From a checkpoint of a small transformer trained on Wikipedia.
Architecture: LayerNorm before each block, rotary positions, biases, tied embeddings.
Training: 158M tokens, 4918 steps.
Each number is 500 + 40 x the weight over its row's rms, rounded and kept within 0 to 999. Layers, rows and columns count from 0. Numbers have three digits each. The size before them is the row's rms in percent of the matrix's.

# layer 5 attention output, 256x256, rms 0.107, rows 0-255, columns 160-191
109:523456604492580522466470483531514546501555666492464486546417467473433506432487430452440472454498
099:543548492460456455469513460491548456516457470492551559541457537501467481497374548471554490533519
107:522503448471455546486471532541473482447461551554509491506511471429547547514457471441488474422562
102:589503497513525514544620438530482589513544500502489447533450497477520489443522584398457553441484
095:393463539577502475551510456442576336540528460508537453466453490574502471451543454457520589453561
094:542494530453511495518456465483486458547480376549539527532513563463435493483558486439502508574433
103:448572398484453572475488456466492524454496569467526524465575433486461405489453665489463479559567
098:525572485556462513649484482445557460501545549433517501546530446501542488460496543416455492557503
098:550495464491567489476491480516481557551466509550506455325502572559498528489474373536537514453477
109:554571462525437561418495579419468459465493521488504411502481434466470522437468468468487561479479
102:539491476477500524521523425531475494518508533511555428546520528450481558465519449445522422569485
094:469453566437492531539517528463488471415451469547383436486501480570510541489489434549485547487507
091:479489507457439550517492509491580510521431574518462588537541565523528440574461474565542537491466
098:419443442534529492444553485492541499493479438515535564494572550502503518494514544605571519508625
094:510497534472509513565486438455520390369491483517541450437532493457477531499502431455549531467477
103:514422394473559497485507485511519456473503479462475470553551530572562531494582545578479494486489
096:461472580635469446479461562499551535503417512584557448529545540580572477445471497589485464513515
099:476578503465493499371513500519469550526535485540567500467491536423467491552473550494474531458513
103:555543422460437521485543474471464484464572531485544593431527567514642408517544552558557534528486
104:525540459483578601479460463496452478566573464487530511579573546481544471515495556517458500491435
098:393527564407412603511467402401569559528505491533424585507562499468425526478547461502552592455409
093:519475453558515510519457430475463416540425484467502549484471524504460398560444556538442452520528
097:508502522471496544481472504471451506531465460487502534497484515387471462479503602471468568559549
099:473493441547477419492506553551512605560523494487489507460517477566505448413490406481499467494563
101:517514565529529615576477516502579495611588461501384520510585611447486494465483502512519533490581
100:496397577447574529421452502460521455532553508542481530479506497483488479477531562481485495513548
099:453464421437476485454515524511529481509571526555501581578517452531508513487489505465481430476518
101:445457543508639512477491475479543517484541536462551568448405557456563565490499501564584418488472
100:458524516451596456549510513543509459497553453452396525509564456469435424493438460553511573440509
095:542478534495410534471559546442458465493500517497456541459589561473447426523425487578524464557479
097:491516574509466444529469549506435475467559512451510544544503483492492444544467422494433488441467
102:451503492570509439456531470561558540517591486490589419518526518498562571515535543471462448436500
114:534498524575507477430611594550502544507536492486451451516470508515446440461505490486501478500403
098:497541586403475532527579597468454453556511576476521483577489489549494491528432516414520468491529
094:500486511527549393540477571413614449552530446409462464574402474564564522507490563517525511522599
098:459544514544521468449532506408562551475516461462537485587571501598522463455502508518561507465528
103:521470482496441520547531610523513578430485477498404562445367502507477392598558486534594478501570
096:501525491470393485499506528416616528453608541552425514544522587473575489443602539509504489525508
096:438506618465381459499459493567444542405461470443518441440508554521547519480568513433561578513482
108:519494508579399567545483446505452414506497443529553452498452470411421592407515403581537519481627
101:489565615491472471485484486484464465563362541515483452553517478562449523541518510510377508522503
127:563533473473518497495550495571460521552487480532488488509523466508539510489500428454468477484498
092:578432534474506532480477513505511534467552505494492530504518551581527560519502461549448474490484
099:559514482436438435437538515603457424451566476438569479502535473498513471519459517471509405547564
095:589481535546494451527561464497500471566409490410586553589442522549487499491532538505510431508504
105:454580549449398527559431495502545488567503514518515523545516429461545497511429533496434481512513
101:490483512502479547474537531587538433441468453505520518520498524487580509564472505517436517432496
107:428494428415477469499503493493511510502463478462477444525444545554545475516523574519470448567460
102:553532435467504561440512587525553461505513504562559509500420456532479479502577444581516507411517
098:399455514507516516530502491505419577465486475482515491459559500481469462525481413450504465487505
094:387552532495492498501536569465552408542555504460522498473533481496495473431469518462455583471503
102:473495500544553514505563569512542573513548456471602511592502522541505548512510519419508429637489
098:484424569507502525529491563461591554574549500460498487503523519624462433499553544526471465480442
101:486556481451499501535510535477497462510443468439507529445617415412435547542446451515494510436449
095:445464530481581539515458516491499455490415556526487483580493467462574408533532524521529490458533
094:491465510530571593501530459501481479445444479418431521530536505558522441529511579502507532504541
101:566508540458487490526388541517493516543479525556502530514509473551514525441460509471478547478504
096:400510399542585484558520531499465530499434540457468453556523492448455537541527448515515437448502
096:478488409457507476508521488519553497516559456526480658520505562508456502470553561442481450513506
112:433488502446530533458574464496587451466544502537429459478533497532482512534529555534491565539460
101:424476498447548504491511520484420593534598526524462531539512488536482530547494450468438563514537
104:555462474507520502465494517462420499561519476400545505536465612474437528487531558581487440494520
096:490504535520488499559524531448536486483530506523483374482473551459510521594394481533488565560470
094:462437451505515435400492514462452446474537550513509416552509508535519535483474474507520576482408
105:540443566434557520560505509481456413492442486518545550522564529478512521506458546526543535562500
096:483560442654563550474443409374484544487515481507458453475555475511470495561533462428489475571576
107:482465461498474506490450471508564466456534504527430506532508473515561574523513494547456567554535
101:513454524486517546538401526480466489409530547473612463562536462447482529472428461468471417474507
103:528503428529436527506582535543514432449466436482479426529516420543431475532494489490521458508467
114:556523482527523570455534509535535516439465469528486505494476506567543559571487530463500566473429
097:568519491468417510419424487521544441473503415451515520478374473521518460503461526487427465477460
095:485520552495457467530598513456465485531517458492488486499525485465513523497463472589531497523550
104:520560511551458494588397449495448515493492503590521474535413592515469373492678482500541514505516
101:575532410580549541527449535463487525518482437469469489550510479558464479481440563435583555481396
098:499510456440587440427496473511568562544426458494438461531551459558446405373518523473495506479485
101:454434549511465575488521468454538486467395491444590554442539505437531481407463425505514400516534
101:587539364557562390476587495405559563464447546555511525478487537496454463518551559500544584564527
089:570509470465521517506483466501488513459522451519551570593565479456427518461455484483520436489529
100:459500561568490487510397514487535458530466516584630508462446535527407500490434492549485471588496
096:533512496505475503482452514469427420570515504500427439529483495475541448552506439561394516508489
094:445552504504526544580463544485543490506535541490534653486479487466551454569479442536568434522518
094:499376477482531569468467447455493521461493473397523536479530487424416462542541540435521521462458
102:404500559514437407517552516536482418503451550470474460524460619468529588504531615507497446504481
106:461454451511473542519520505475617539510544545432509428546420554516544463493377515511522417492450
105:455435446489588563502567446472479534542481501527582456478484522446490484493492488490501485505542
107:484446545488512593532545540489494442418504498471551499404494504465526487566499501568499544429501
104:476459501574436478493447511517468521467467538476497518469517560464571456475512488474395531511525
103:517529420449430524485550502542515623479491474501509471530466507516491499492473459531443539452513
097:581557504440461521611451487543467449459380501433557470458464509479526494535487510511538517413512
101:509521568460539493579495522559529533534403484463480466472471527484473573522536458515547511566498
102:523457435398506477482593453496474530471504557611528488450402494527542487461483503482529475583527
098:561460531502573538512391538554458503484527509459457519515425575523536495437508553595507493445510
098:525568576581488463476524420481532460484548478497509561547498511490463526665474529568530498431492
095:436523412526495450526480505498522463454449504434461508569507507553452495488401477501490527495466
100:430544488549568488466533489521501452515441526500547465472512545504431407478540517448383543581556
102:454519444475610440432428563546417507493488470454428485360448493521490485458468453490559593576618
102:466617526595569594441499506611485452466501538518501558506487460511516614524591534542565532565459
093:524538547537421496476540488432513432497531498508485496462431520460481565514508497463433497534449
094:582474511546446472552502503504505474414431551541559493407512523507445485462504435508397533494554
103:455444523516475493378452447460562443542566490507491442493504487465465458534514616439561506431455
092:522573523513493470446515500564461459516506543625465483507452549513497380452468506463514398504393
101:516496478458542427581433509449542458589531451477492528462551472538524469482533472506535505607605
104:520426492468461489567502525532472470523576473574430526522487489461548503505506479573418541457522
101:576550464442477437559462497450555560538494425480538490568552561456537503532465473535543468410523
094:542548535532534526450477525536546504553428541520385542520530412437522550460474423567520515516482
106:544482489533481473488534627460492509452476537529537494519505501426544444490537578460482399539458
107:661561599527458507660510456466500567546516514531476519496467496565490575489497567447472524488585
099:442478487514423492478362485649434565500523523385597520490472509477523489525559495507539582527503
092:525490596462527514463573515639525551504490476498484478379536483448552545447493533474521493530482
093:561505488570537501604538568451541521435461542501543407526452562487512544567479522518453448523562
094:505466504472505505495521517529487517510524479466476457492456508376569579529496404410504543469382
098:572486497525529567528537522469564443562472491506605541599556550551487480471428475458549561508481
099:477487537591519542503463475528500475457546452507500481590504520458380535470577415452496534536482
099:514550554495552521595488505444486522484489378517495542436416481488591469500521540590488432451481
103:515477501425523484526570527589523536499525520548454546572511466531510436479513414602493450483513
105:528561532493530513492433614445435491443434401547429396494491505617497544452561548492557476473519
091:441539594467550489485433462485450578512461491494492451438517549581437502575510519546456491491409
100:520379450496448495494514554436408506589474520445462521448491522422510537508557504551510544478436
105:471511525543480529490576468514437485539486503556604454541489461560543605502535484563451474500474
086:494535516580413537502526436536562456489522511493566500512487542515577529487552463489566502573440
093:571587537462393466428488560513539579514490467471542488539483453455419480452424428447485483569566
099:456462497527469420530472477486493452543411485511491508390520434482461460492574456547455539524540
095:457603497482533536525442501502483490593526558546538433483505532441508529563485506657440380450458
101:509541466535471484518473406515560496532464502542501582488523499549540502445540576515438584452428
098:390548522478499460497560526522484528458434429573546512506471446593550441471550465531532519533490
094:457437494521517567604478493523576549533524570450476516412590505482434570486524511475485501533585
093:491433470375534571621483437536487527473553413530510523426420518488499449551515488452522532431468
101:451531513494618452515528497451438464452545584492505506456489562498540441472475473434512522472450
091:493530564500478500527494438514520485442531547412508556485509416435489474430430540584527418481429
101:477443488470458509596574513544616496516383514579518513381573494393564525418480497444495551416481
096:512521551498501549358561553479473486627529420494496434450493542504591468501580435501447494472472
093:491518436395585411472516450528471547527457503451494526556552454572509497498604524490586463497556
095:487535561494513462458487450499514535532543457487549477459480474515468489511475484529450519415529
099:439416441498487467516544555520411441583506516594447555545471430508453559535555467410471424451481
099:497405499540525421506576493447540570481443448559461516424507426600519510554538557499472456508463
103:550448472517520489458509519472421574463517468541507475462544509472476466481537499530491494521485
100:482504465478520511425543447457535465547550501457436542463502554531470521527494470447392485617529
101:471531571510500519540491440538462507488498441600517548452541519464479442581467570535432460463498
099:536478521462554450510499472531556531458469440487482509514568545368480484628480497500468390511511
104:473490422508537447416444480499476499510486491473431477430448531555495629509509497382498462475551
104:462569530463486523537554473528482402504453499397416430526553498604487493535503532472546520520537
095:470528477468424459453458590515548515462510567479518543532466436508496554552513573547512541563498
101:602492504560531467533507472536458459478541557537538543411560494395531395482507475451392529492579
099:496492522576459565535506407545399451500518503511477616507542485517498450483436539529494490534495
108:453429410531543490570524443487437544492556505483419459534517442533467516451517491567456520535426
106:506532470435509453465499462475506469528441514459557535505439503464512462518551420486476515494494
097:541540483491521519608460535443496490443536482412514506440558512501462522425612452516438485464510
112:553577513518558510528508459509437455594504375541498457543486446477470433478486446484525475548531
096:531486495519475461499474441517488462458483471495603466582410567414471543504365496525538586552440
096:485489450440451561434493399492516489473481482465555433472479555575608501505479489539467512530475
097:555495563461513474475520487479478524570498469481389467455510431510480520457453484487600425499416
105:538517492405442607505523540573487506441511521612531536509501507426497434565508502480506560470489
099:472571531510511459513432399423499557450527472537465564535450536497572448452499458453495487525499
090:496519519553517473494495518493452574490565519620528519440510480521551554515513502547515527563449
108:464495469475388410557500638429515509418505526485507500501552461538515506532420506477529534500511
107:483441371451542554505450471511463413520439509527419426499495593525501519592486450417451498490571
104:529587436520439477511445491489496494699510469513507476551484416484475470573549539483554463481449
096:496523416468528497505470514479481492484411400478516499518520518588487510397509600545406464478508
093:596502503520546511475517462498527450408495509398519514556436433527527571469544546517514577507489
098:440596563541531399544473407427420467371518477495482491453530456526525487442484448518429499442447
101:475481482478402595508531600581456488555462543460454509559494534533599493440486597497487476504448
100:545492568470491470456530503475480472451435556457402485516517433540529492511543496490431515490547
101:550460563469514422486487529529588495479414536441454461484510438504476378477469483541513523529444
104:557491577418477538524503468544587511431551447524505425461495461503537492592505544491488541456495
097:605530486454568460448574514485423533507517566541451450552551470495532483543478550542538508474560
103:433422547499563519505527458538544468485492506494504518550453406465533489487424440468495568511543
096:424587544497472550501433575561527512542524449509516595387499352491548452499475476462521517485410
103:508560506451535477452522453543492473516459565438504473511534528500516498503545553331557457419456
094:465416457484509497462442392435476497471490526510466481504469533545638508485471463438540496505446
097:523590511429465538513497494450504480453548519516496470485618450465564486481486568432552414579525
105:448557438501431384550487485495524423515544457474414516545554562523461447635521432432471477447496
102:476499490521512437472464534512486576550554548501493493473517457548536492473420418567520574592473
102:514485478521545429553585485610519502484522646484595554464459468539451493445479564498512534553506
100:500567420566533469516380483525584448514416583592512488535510495443488479511550536500496520471435
094:421460460514446504508431509540528504501431571506494558442456446465581554539483485513463405543476
104:437537539455488448470530498565515411518576495512480529493432521510369499425575478505556492427531
110:505470517534480538497497485383563448513485458534465571413509448519530575456627468520524527487456
112:463580526446460464407527435497543568511492498547546562578502555482426495449430404541511451459529
098:575483476523550559413459509507483494533514553441513508485514496446567463456480506516519475455555
096:467504497509490467465574527490474561540491576554481483472481529571454469526469444459500477426601
102:543499587572508458597423481460458475528482489520499470541488497437550498493515462444517515432572
095:450580473365564536453453512488537506445642522552513468475546465466438597452550488477412494535562
096:528462499518594513503504469514589539429490469430493412538583505445475502340457511391541475524483
093:462409403457517518486442548457525512408511482490461502483452437509439481473513491531497561551619
104:581562511553532499539589468467518507543535571506494519540536454455544541478406457502421522491486
106:504538568505524471543418538513510469555482585510582477468500526506388535542582461524481486503531
110:511440476554412487445512474486509542586557485423524502442504595506515544510522495526560527580560
100:493459553477500500496530495536489531431503526498524466463493458485533526500489501501436363448524
109:498428483416518478429500514536582568453547485525470552515393453541460522464473497497490454455516
095:537462534598474488493483608481456410486489462577447558496594566499502502427536464497511430495413
096:498507519570446517537598543451468483427563503538569515501471420451475551418591547475431522534533
094:499517510512526557455531480633437514461599399446508494489479537515492509586517437491536502438493
106:571332585566518501521473477513491536489444518523544518575437514508442449547417500467374466482476
103:409461487533534596668470500474486470514470507517530432474451528393499501526494485448514455609458
104:497485367470535493531496406567477567551577515495499525562407404508488476471509536594634490469458
101:559441437531528492462487400470454518500408553563412428535542446455602518448472525492456516515576
099:519555385465540528462562529335538455514521500426437546450540475559529547403528442582405496515431
100:525448503512458507513430436501509501505488485577487400473622446494427464517460454532514523465532
103:425478545534511443537547380481564472490443378500474479489578503476484546506419515493533452505472
102:517401488521457517475517549458518472511548541507437404548511480491497484495451478561598510561526
095:541470555483572477583583418517385557514451482493500559524477497472512544527508489541551556525505
103:395488421419358481506478536469398519492565457569566465502515576505575557481439502400523472530507
099:468539505534492554517496566477557484466447533554473512487518563391511567533538519451489595490528
094:466553519492514551446514476428591541505478553438552618472596494456487624447486456494484478588481
102:553514486518449541512509548489550488608513534487504519477484587517479511481494453528501440508512
094:478517497546522450498396506481493590398518453516416559527378483478465554433475587477421531535545
120:541505451492594493549538500489462468456523567511552504524579488490482528540432494529491562496513
106:503465477494416441431500433498465529444562502408464552530526487477474587540559477540466556570504
103:440449503401479482534534484428491513539569584525538471526469583586474559463535507576500517486460
100:532521465521496561521504488480486523618432350484493485451463504546540535514466515583502545512492
103:469527506557490481428521517521576602562524556497443438459534489462444469449530597510530500465450
095:523447498421511580457518579466425478560412518513545514457572460494486414536530585582423519520501
097:417567506528558451471505439511436482416479531573468587442512519497460468519513488442549468545473
101:526465535554492543418471490510536518467469539549583465570568500491537402521508490430552448432591
105:449477526500527619479481426485508502523411495586515526495464526519552409555481498453472490599507
099:504453479473554464500498546535493520421521524445516468479445553484470465568473447462518529546494
102:587489498462433435506483553553440512515481490579548535566566502502481505511511508455544562461520
096:444489536586494534532537447451531517563438485442479483522421506461584508521473447502568440481568
098:493503529618434552482506581404537537459470496480495484444447473466521468556463566451491478562414
088:525581508511506467451466478543467534481609542470483505536420602599362530523469539543484506474492
094:480572497497556444499481493521483523471503567439450428472481541553589518529516545423477558469569
099:398537521580521489569427536500488432522558502466562516499539556462552504517511557587545533467487
105:530514547455458381457486485559464489516513432484503501550602507473483464470443474469484529445465
098:510516548510471591402474490528513481453537536490552494477536533467424520504384534437500543430538
095:552509470410459520506514482499510541484402519521493451477469439586491556475517550507540524492469
097:498558520507480515535535505580459626465500581482567546571460426459490483532478464511524560426449
104:532577471531521523515510529542524454485527513457482479434554568473478554478566471499514424495456
106:417450519470509571489505537561349517487449469459453493478537486539580480490483504451492491508452
100:547496530486499529506408433512525533607550576497467509594558393616450497536561497508534501565467
092:410544504424483454529526510498491516566547465519516545550438579493517527432497447499512485475520
094:479554490540493485476522562479497486403515496459533501552503511429507519487652454553629554476488
094:474435475427476478507455501531479492453552490603415485557493429575466491485495533515423484540494
097:586454503495482455482524546532468543458490505449495516383490397505504513551442492548540458507521
097:453379497512469456538477468623481515490573482463472536505469552452532503542498538494519462556422
096:520552479548477583475482510578478476512462519532536574422449415500526512532504557422624617590514
100:534506428511477511514508452561440465489525448472514515528539459549537416504481413527457499513493
106:506492537526486547507482489498615545574524506484441425452427450549403545547480572542503549450563
100:503527451540504507489485511545566465506573415443590443467452420505495460468523531570465477482502
103:548449526497621425436488564485590492582570463463539463397505594515523492567545525478474451495529
095:390420540510466457512502560445515498510447551471508518539391514517506392502555570570539464413437
098:525535501561511488521507494550454465476547468536418463487427557443519501500532548448518555540480
099:537422441477465487427533479438415423553425550503541498494513492465515555500517495471537567482557
107:494531530505508487516602523542497525526512540557450462491500595499493561489433590546526472542487
102:466379456514476495478542566475454433512512543579513527465536440531459522558516562512527454429538
106:443526440465542492479520571518479470451482477478407581541389492473448569415445454535461488408501
094:630417514522545504532443558477456501577463542477571534503504460463459462545489504529488512487447
102:580521543474435460492434516457556534463497442436540487449508556561516509605531514433593545507381
094:536471572496462528488550471471474489429577460495462549488431439499550538541478486458498422518589
108:540526485519461473500511518495492498467454515483477471544460521512537553472542471496497500557497
106:475489493515509471422489486479482598479456488566397485566428458459471580399567521570536503510486
097:591447563542483527526512472474507545483471525494514632557561493530499521466513425379517505434502
097:410534496521492426493592429553485540501496464436448431501557572535467435520506565513481486487491
102:429578504577460455538483578539439644488440462509543500497558413455467559578495508489474491524533
097:592481481548459520485457455430523517474520440480433577456456494459516559600457490440539485511466
098:531561520529552531509520534582484500552478513503536498498518486582396502484558470518534474520500
100:474469420445562445448454539537494547555516544553543464568455510530509468502467438472568547529508